config.toml
n_head = 4
norm = "layernorm"
norm_place = "pre"
init_std_qkv = 0.0538
init_std_o = 0.0668
init_std_down = 0.077
lr_mult_qkv = 0.4
lr_mult_o = 1.66
train_tokens = 98870000
steps = 12070
dataset = "wikipedia_en"
Each number is 500 + 25 x the weight over its row's rms, rounded and kept within 0 to 999. Layers, rows and columns count from 0. Numbers have three digits each. The size before them is the row's rms in percent of the matrix's.

# layer 5 MLP down, 128x256, rms 0.0766, rows 100-127, columns 64-127
091:500468509469532506473511474495537518503537472493489470513505488510517512484468510520442537516532515491511546539461519513508527558542460503497528504574518512528484502496545526520505470534457479
101:505473522504449474482510472508505457542424493526539491510512517513506522489505482448530504501482518541511455513504474488509502506534482514531516506509499490517498523471504486512538525484484487
106:482473516519511519504513492482518500505478502532521478474507515488501511489551478538491480485524534521496510500442523445527508452499488516499490548490521553495542495488533533497529496500450563
100:459515517540498458541441506439528516461470483421510493500523481478492465511506541484483498503543486487528519477507514508457517480532540480478458510485517542520471479496456514483511486507498487
093:520522516495461459474461474505502526551517494465510500516511450529470482479533530540495502506526480456519481467503530493474530485475496536518466479514480483496524559475478490519537538549519516
091:482466506475484536478475498498474470504493511509534543513462470488537521520493505521526523515482503483530465534520488494458499491522519527509489513568507405526525473524526495529462481525494496
101:528512522487477490544528514511495456478464512516463509499555509499527540498505503551505523496489528542525474522491463504526497506500504494511471442477518443527460525465489500511474455498521497
103:485509484468484513520508497509449438489485477513461457514510526496532506522496505491531508529543525490523465506464493486537481496502514512505485468484481505506485478534563503474508478491495498
095:502497473526466525552476474513494507475519504523482508502531508466440514514500490490541487513493517455506501472554510511514487497469541482530435500503498502506492493494522497472496502510506508
093:504463484504524471479469470486517484476496517499523475479542515477535556490520475503501485509476556531516434459519494481513533490504503524502498535483527480510511527490547514526507485493511472
106:514515441503569497472504498466514481500475466481469487495510484493486528504458528559513470480448465526488500467505481564467479476482510531490495488510454491489490534449499486513546523557508497
107:526534487510508517481502520509493501470476500538503554498513445494468486549476468492473497475540491534516515508539509502480515478474515543450500506496522451485545497497519512479522459471465469
104:512519473480556560503488467517478485523509528530471536467487500459452505468462479481488472481540514480550551491509508462497497520485504525479476514464463527469499525466540486505509541486468489
107:512514528436476479479521470523474519530435493527451519484499495518553534548540534495531468480507484476494494500509473500501513499537463517479551505478483496449489496504479507517519475515498474
094:492535499483551541462525529505482530475513527463525498507515513518514458471449474515473484478516538534519469518499530398522503524505505494441523484494547531470520513507482469480482489517538479
099:492463476514494510525473516501476512523482480478505485526518474532511522470479534517512524515459478497525530518498506471512462503490489506506486474488507553531468512502463511486454519533446478
099:482478519497492542483505528497543509485522492486496557505484528469507521483489541491439469481529467511497525491493537451450517488526485484477497504517532445498522466508503498472534479545531490
092:512500508509453499493527489546499544486450490555461484521496512507514493506483483496521521516546514477457499511519524543537474485527457497554517499486480494525447496536497492497518489519502479
101:522480505553451481542500481493485493465508522515487513489512469533428468506441513499477470507516509514492482505465517518520494500478486479490505501476516473519514529473509522504490500478476474
102:486516512482524523498486475537474480474530502522521522497489481489482493478516469507468497493519478494509511510414515465458491514444473538494452454488479494504536505541499577516482520494479499
095:530485482510500506463480509521488499502493473507529533492503469524524456518478507478496485514540517510507472478461504494515518503496531509579518540518550533494503498483499527490509472547475518
114:511489498532517520525539509487488455481552535476484520463491530487463484484511488478511469476498447506456490493486501520467456563501507490476497469473500477466536509501497487509487488507517482
105:539482484536476497504478517528525540485527502489576471490510477495501495522477504499503489501491504459494510536501494494507514507507462506507524493487539528496500472481498502519421488423490505
096:472509560495487487527485526515481463529483485500504466462479513489494500505533479476484496488482496514461511497495497501482485502463504462522542498481522486459486510525496546491470501475496469
093:513517496539540480516523522545483493533488477492496483496513522492520511487465428514524489492480521485541521489460532524514516522502501486461516489475490524499455483521502504455499504496502506
095:502487482509535486518467468537514516554519533470479447512478475497484513464476503518497509500469517509432487492505488517524466530479490503494536537487516490508498498515509504494494498474503497
096:504477480498482474508543492495479472499484554497499450515505475481474488499454492548498549511511469522473483556510515500500509521512542527502504528520503521526504543508523488539519475507513510
091:513482488486552473511461467514501472514531504464494467502472485478514521499552497495468518515500462504515486541518514481442467501505483504508515503531545539498514477507471528485479510526462486